config.toml
n_layer = 25
d_mlp = 704
norm_place = "pre"
bias = "none"
parallel_block = false
init_std_qkv = 0.0232
init_std_down = 0.014
beta2 = 0.99
lr_head = 0.0077
warmup_steps = 200
schedule = "wsd"
decay_shape = "square"
seq_len = 512
Each number is 128 + 32 x the weight over its row's rms, rounded and kept within 0 to 255. Layers, rows and columns count from 0. Numbers have three digits each. The size before them is the row's rms in percent of the matrix's.

# up: layer 5 MLP up, 704x256, rms 0.134, rows 163-179, columns 128-255
# down: layer 5 MLP down (transposed), 704x256, rms 0.124, rows 163-178, columns 128-255
# gate: layer 5 MLP gate, 704x256, rms 0.136, rows 164-179, columns 128-255
up163 107:154138129118084119089148132136129132135150086142154162167138097146119113183175167092114144094151162212184089127161089115169187132104105121087169087123124137114124145156079168136162177146051101124078091119143094098127164129071108153112107133126106115101124138162106126172161129143155153143135087178155071079184160135156134085178116032144143189135086126107155104190121114124053108110080
down163 106:077137116151090059097140093073109113148043133062119136152134089113188097161096157134115181165144130172077068098120106139133142097110088151177196165138098103124196102139139122115140104182161101152102129079139123109160118136165113138136116176091175107113132145159145135147150133105112134139132079167115165107057110158144170113117100139106131133134169095126109192216133141149206105187129
gate164 103:128163131137041100184080147178117110120043075115144114183149116181115109163146156162084167136086160099169147085101163127123134093176151146156151152123174169110205107110092162095095158074140101109033099156145122135166135099082133112140190111160141159223107098138120119119123107122127163180131135134158073160158096142104138156136093146149194110144152158126131120137082122085106140193175
up164 099:153143114137116110153167128114151182102075159124060134109129139111163111124147151118146144129165148119162135143107104134163107151121092110183105160147170176113157097175150155103084107153146101107117160133153178124164137108136151159112106096116157078173084113111109106125141096074114099149069114119112144165138091134063091130076146136203165200041151169113064094108076167038111140161135
down164 099:152123187142186093100202149119171126165092117069157122159124181096117084124132137110183115149080063115105140089147128151130134101117161094153106135112146086180138178130127167126177097096102130163150134121073108106164146160174155135127117167065132136124088133105081067171080139078170112143080129155122126135165147088095092118142145073158116122113102152127087098128081163144105117138099
gate165 091:090182143145138133124139163044131106135130103117139136195133080135176073179119159161058122114126100147145061135134137166201135084181146130175120140144105159156150073164082137143095173133134145158153126126085167166138172127133129055134140067115181133114140078186096114179080170154146120125118121135016123142152133106164115133115135160108100138162111133121094149041120116142174158108159
up165 090:073136185121168130111160134077099174154089124132119119147163128135150117154127070078070079150111075136135057147175087164137128106125153135159090179073154187160120088099124100103129172108120128183154097117125109077134168143108118090118114108186107147111115070167096120122081134150159153132121138128127112130112054139177096095099096096167131131139126116126131103121104081170135161070173
down165 093:167129145134168124176113168136138125176138070151126120165110105121170130100099100191136135146091068131137082173120149139084169098141113135115141133131095116173170120129143133122087125093096147166130160094110159144160190174145156083139102096064164119062152095118136091136221101101147195105129152118126163123133126157117107164116198200123128119157158138175126104114162113119125163152190
gate166 083:095210087160092149125164120180159115103178135116119115152121161140097102131083143183182115132118089158132089097150169196127118142176124092152118153107138174163157108126128099090068175099094085156126145142128117147145136159131146142183189126120183179133160101148126094108083127128119033117140178136136157103152160078113114159104124144167114095158137085171109118132102126071065213121194
up166 082:139079142086165117100102143085082169163110133168151116143138117133177113103115106082111128155123151081137162140084105109149126121133134142104156112166092096093078118085100166151200112163118179114131137101111136125111109100125138127058054102118148098096117191137126159147164138121139206109097111164123139123136091168102115099140131142064128152071090144039151149118159112171180099109109
down166 081:105142150175141127103119122174139106161157112127134118115152194103207143109116166141130096168146142117095072115110162123145163175132134084099193097128104157122090097126098150156096092094101143130120147126088106138156139142135181074111119128091149146138116128108102095131085173142123158179126139141127076062112091089130085122125135154124116126097123179079149083198151129126105195085093
gate167 097:149096084059136123185126088054056108132094126126154155177127127113067132156057207160187139127142161171136086173145167102137136146139063145140072107161115154108133133154113126147233124158187145185149087177144138113124131110190132135085150138087077096156094140135130112111093167130149147137129114154090118147196151133146084195170068137111091127147153118159119174157132090118141102149151
up167 094:128121100120134134131178088088164102157116075075119140120083114142148084161090169138135112072130163176169095149116138135086086151154143160140083145126118130082175065189151089133162153066153142169096139121138106112149150106178149186139141133035119083165149124083133078124087147136117091116088098117063154141186132165123142126169083152150086115134123164146092161108153140128100110158133
down167 099:106109192110106140079139146086127167184221094108105127125070157127120173172162147067114190074112125170186152102173105154122152127169152152126150056142193105068096116148109150108137101155112101135089156124120185111151114121109110108163086174100111071117171150111127128163081119096129132081133081188103188094091122117143155150151108142168164058110108081144127111087114132104114136095135
gate168 101:104145097111111098135065133172140143091140105170108077144152192082044112132128134161132138115155077167121117135134122121130149211166114160119146140137050125140115142078162104123121161150141153130207138121133133117126132165112120176188105076098144141112150107144117130122095175118118155094127164109087160166136138139125165090090114119101125125107154107168140154151126098121126167160174
up168 104:143179116085070169171117103110112133130107120159140063144096249149145082137165121076166183130116172106017115142157156071118132160122103141151119143102075086089106153137118150181074089106062100103149085138073176136152152086141171129158159141116135126143086077071099168110134151124154146129112132083155146120081133097121146204176116140161144158102170105137117178094100129174122105144104
down168 103:083147171095087123121159144113123115137133179095091104179144128165142096166062097155161041124164125109128140079100158155102156099161161093116149137154182097100133132185143144063182095161144125195145123122181173200081125132196106146076157128130152106100086150170160136130129129161102120063134125106150111110132153100165101121150176145119111124125148128123129082023189147089156147137120
gate169 090:129133097170113122158160119105138127066148072046106159095137119146103080187164097134103124135121099115172145182139078071132117154067165142175128142107157146145137147132128140132101175132104132128127073145137142141162103115125113130126129108165088143126106145158179165114135132100079136127095192091140112132082109120133173137110056116138125095068128119082130099136084140166140163118141
up169 091:130137129139138127109123185134129148126131132150064107134069161116179159129090109098132171180148153125102131101073153207139124076090078142142117142064103089141155143127108100099170116174143145147128118187116106151108115149088070119149122116094176110185116138119140139129088118071181134088151068115137139119149136142129057115110081143102123108096074077099165132097077138112137151163090
down169 098:168187131112132084077140128157126174155113123116130149188089172135116091109120136123110111172185143107150093068142111142101126092120104117106092131131105099088138128142089082135089086106129040130170148145101089111097095139143130126118129102147140108173128125128118128118123144095155142139130093163098095124119107137160095134172157157103174133194124081118097105085096085095116094154068
gate170 096:107165059124088120111134169131178111211163143131093133118104048175060179128144200157076077120179104161174056149123127117153161104142139129176163143117094117133187136160108100160137120137132077173122127158109166074153162209120140125103060126120127188173173203124191195097076119135152108157108082141135120126183131109139157166118169116139125077123103124104107179088119182118150186164065
up170 094:087200097127096136074129206097181094158178126143120181103100097171085169130160178167103084131183114110202088192087090147135125091172146125174145096109111148150147084127054138138153115137102061163079117157089156105169132170115136153142037152100105173157127186095122187120134132175176126145168096115136095144164196085120135140121169141145061071098094145109118145116145148122161139145079
down170 097:127162171163149124066125181147151083158110126114119179142124102146142083154118125163134099132138143082205087121155088154144085137178144102130134144086151060152183066093081129126154091121094135136147161135154108155135140077107126153151114136062145162120167113131099141138133170117139107151184107066147103148118165079193147100114080141132104098096118150162115105122196121172161134125103
gate171 102:090143101100140143091046154143076089107070110151175106149077079161093126153149131171069084107127149079158087117154150149130134142148113199145114078146161096070115160151208101114086104132128135143113115167080155123061151154155152153146126157133146211141168078106111105139118091127112137160141172137113076109200130145062141152073136138100149113137061118163097136146138132086088089145125
up171 102:109100062128179152139103114141151104132147137145126137142102106136104084155110092106122084070155065155114131135124110146170131174168096117114068142172133099148063142168110121145113183130149091109171147111118175124139142141189116146135105141142151194100115116181136109140148125173150094198111160116098146092155157131167163158124112163097135209130106070094122094131108081121117128170088
down171 100:113099048125148138080104102173144157150127138083142171112087162107148147153142114117143160108084092110153151097156103086120143155125141085167096173141072105152125121141137104130114136177114088104205131125149113096128119108102124198191126148116143122209123195164105135111135095152144108142170098134138127137157080055168147132067151153137087128116145054099122134113099065109066122175137
gate172 093:155125138070132114134137172131101121078170251149105199155135163171164153125085163066113101101106110100120128154104132165148167057147078091144126130101195117105146187116119128113115124146190153107129098123133096153093099196160115100090074126094092101095155103139126083099146086093103109173203101132174117180140180098071162114114124129102136178148098111140130143141083159153112097168151
up172 092:160130110074128148116139174143162101160117222107095133173121198108122174138101147162087174077104091123095091138121111145161094155106145143110140114200163149127141138111154161155136095109195153103123218143091077165112081164185089078169077103142106133109130096144118060152154083117086105150196149124165144163130163132120119149173157134118164150073088126161122102157131136162104090180123
down172 101:154055127053101121138135108161160116094188154142139178154102141101123094147130117102098112050150103120112117154152128154184192132079115156147153125179088110186151184016175103103109178121098113096145149094149131158133120153179069100137117079117185095101080112088135110165125105178092100172119153149112123120156104068048140091121150128099092132160103129115058126119165129105193085119146
gate173 104:114093124104182116081098108128083104130140153144105102140112100135124150066117141178116137132152119088133075071084098135193131152130145121145175159099162204181140114140119200095212130154117152109097108099118145126114101118119130106181131082163129084132147166093095161142117124058088080107131106192123127097166148146140064165106101154105169121137143154110077113156148090140061112187159
up173 102:108133151115138106123199109082119189118041165137113106152171170151134122087128150170136134108148150149152165144177136134124156076138138107092115128152127072112167179127146051101130094133165094124164138145119074138120151120148124122157076076079124170053158113142104154172157132146081133154111111125148150110071124121117151082082175099203174136088108141127176133106105093139115154126136
down173 101:151134161143146110138137178096106117169077154074129085154160123118143146102108159136126116140132136154148117076080083135137079169156138141139111154095154161127132143097111171098076069160118154095188133126099092147180065186126083147142115080146114139153075105155144153192078077116097083189096150114119108117097130067082123127150208161113128095158107159118171125150107121122127128114103
gate174 106:166144148133188154115121168132154148188182133086167133125160123107157135114099156102166142125126158160136170147166101158124147145096120138052107236137154112153163106177108091166062083089043093144201130099098178093157121049056164138104068172157150091106157148146125079120092146199143120169108152135064130127152147118085152153109156158118136138092156117094193143091127110082086128130114
up174 107:091172112115121121085145092159181157138084134172115123099082088135103142153140114125068160161155129141112133109098103139181159118180105116113137047122079145104135129078091131104087171158180163127055168143174127151127123195107176065102115117171076142102135141069097121122148126124119121192132148146149134161136130158104138164150071129115126114116089132149093127144146166116085107154115
down174 102:118066147148135106205062157128143151166128135134152114113116098145116156106085171118139113165189095124131099132076111133077160066167170111152128178129134113144163090145091092116104138137129139151133143192151153152183118148188079143184109096135099145140127152092189136188180177123154115107144104134114124118120114124110154138127103133084128094173080139185147092127140150108176111113110
gate175 095:113100143159127153126105126152157104181105180127093109102182151171193084124141149176154136103143147210158107154118113055112112143106129119115125113151170012187116151105151130078108152174121169111095091113158126144105099132133192143109125107081022118139144133129168146094127141083125106116101154116189138080124154061130156142149145159138047135124132101150106167124187130120139130150137
up175 096:138125145145125132135135117142149147125152117113216155110113151155105152083083123140141114149138145098137058082150126124152197135108067097120075067167103157101169132152111136154126119135129146117118124081068134138141124107146104123083185115185168141096098117114134093117130119126121190197122138109089159181056166123130113122143106124133145128138133164093107153162121117138144173130118
down175 097:164152052163096124140069083090154150148107078115056139093154173123183138073084151202160244144076129175129107127090139199105177133122114147131136106119081126126183105117124101196155177140187121141124140088081100199087094164200125138114137063133118138136154121139113100123106111112108051158129152129114131129131064072133103122115137112127115137098158147146135172105167108172115109103104
gate176 105:101186111113078102056153140130128104154133119125105133092140111106131119111116138147086106076128128180092152119079065113070138081126146111138204134111148163147125116136087160079137126179119139088173121159108114113146122157138190118167113080130138169178115096079136133124077152112125132064173078137120103118117127135159109103128106161141126107111122176194127220234152177170174106163171
up176 105:112086136098083076150134137210151130095149093138163104120147146060114126166117098121124112096171126136055138150113105109079144190087120074111087149120132113042223119061130160132124143101123106126099129130085116118114156140094129099141122122165112157115157140117172146172144122097099123146119068124120166137097105112149078129141107150104096080143201137146104138096044139125118125144111
down176 100:147110086112107118064161158151169092130143142098122119184152123104136151114073116100118159071173145118121172142134146110107116125141096086139156097137164145087130078104139119125103055149151165115181107129210170125135159099137182128140140152106065157083103165143119156055145166153200162051109141101118147115095142181136111108077176136100149113108086057206109149152171132169147110140169
gate177 099:158116093159131128115163132167096121155120139134179134131145118149140198070159081149158149156063098126136159191121117095130190101070152162119089134159116199134124114151155135171152079117108183147158142158130092143115084119111149129111151158133082104083128168134153149142082144113096143117097116092161111137101101121159097110137165022092121164100122126158102123149126161183089149136132
up177 099:143105106127158145182118100146126116116192191106177085184160121093155166045119083123154161106092130094088151169106080064150128156130160143122128102148143141113067168104151085175121168149090169202174043100153197176093117159065113154147119159090102114126118131137143167120124148142128146115138084110132142180070081143155091151088158072069117112177143123136067117176129170173107128143154
down177 102:154078132151069132151100157151112095130127151132169121108089155105119164106149165158165142138167106147159059082189118177147132128100160066156120075143203107176168081144131103125103165127093171132095110090072174155119133140154218134183106162069090127159156105119123143138123104112173095108152167115149142172168096157149033107162132150044126134102058103096097137167157131109130114110056
gate178 086:108148089095124102119095142145145089118124100177185105078172124069191085130095141184135118195096149155173106172104114158094123117113092120177119149135168173136183124147161154127183105122113121128166177127151095151134099098117126121073197079170159095118112171074146136128121180110150136147148118108108056136153112124192086156203127091184129152143169121094159117139172128045112158176142
up178 086:157146106182105181166158085103118099118138125118094134154197131146071147103144146103053139115146123133133102119155152131151146130139150120133109151151116101145074116089157074210045118112111159128184121107150155111131103150116137170135087159125091126112134081174154145124167083164113124124156135168065185125139123089123156114104114128089122085135162115144068130116024089183085114109148
down178 093:166122151112054139162198069129098168158149099160161106097086143095150105161141203125108110144143141151146095126168106156094134081126076168081112155128135102148108142103135104145118098136123118106184060118117086120111098165119108166176151178108137118146144130117068146172142114145123138123124095161121158159144147134125071196115133159051225177125121144168102126119136127072122160149102
gate179 121:161101102203116122202149129133142136115160112216089129128121107193090124141150165136146124108060125110126108102162124124095098141077068122119082141144149133102110122146140162089082057168143159118125091144141170171152085155133210049128097160102139115160121187169135163154121138116112128133119101186093074095087152080130159104177082179130152081124156110104170152090118097159152149144083
up179 115:165164104072141115107139100128088121147132129103152053187122158101132142119147073094139136099118172114115087170133190142079125122122159141087150142139152132132172124133120111112165170089142074134113166119148108094158141128145131124145105093112150092156132123145140055119129153113142096100178116037095152107106084079082108119115143096114171106132155231164127128163101183142101098126108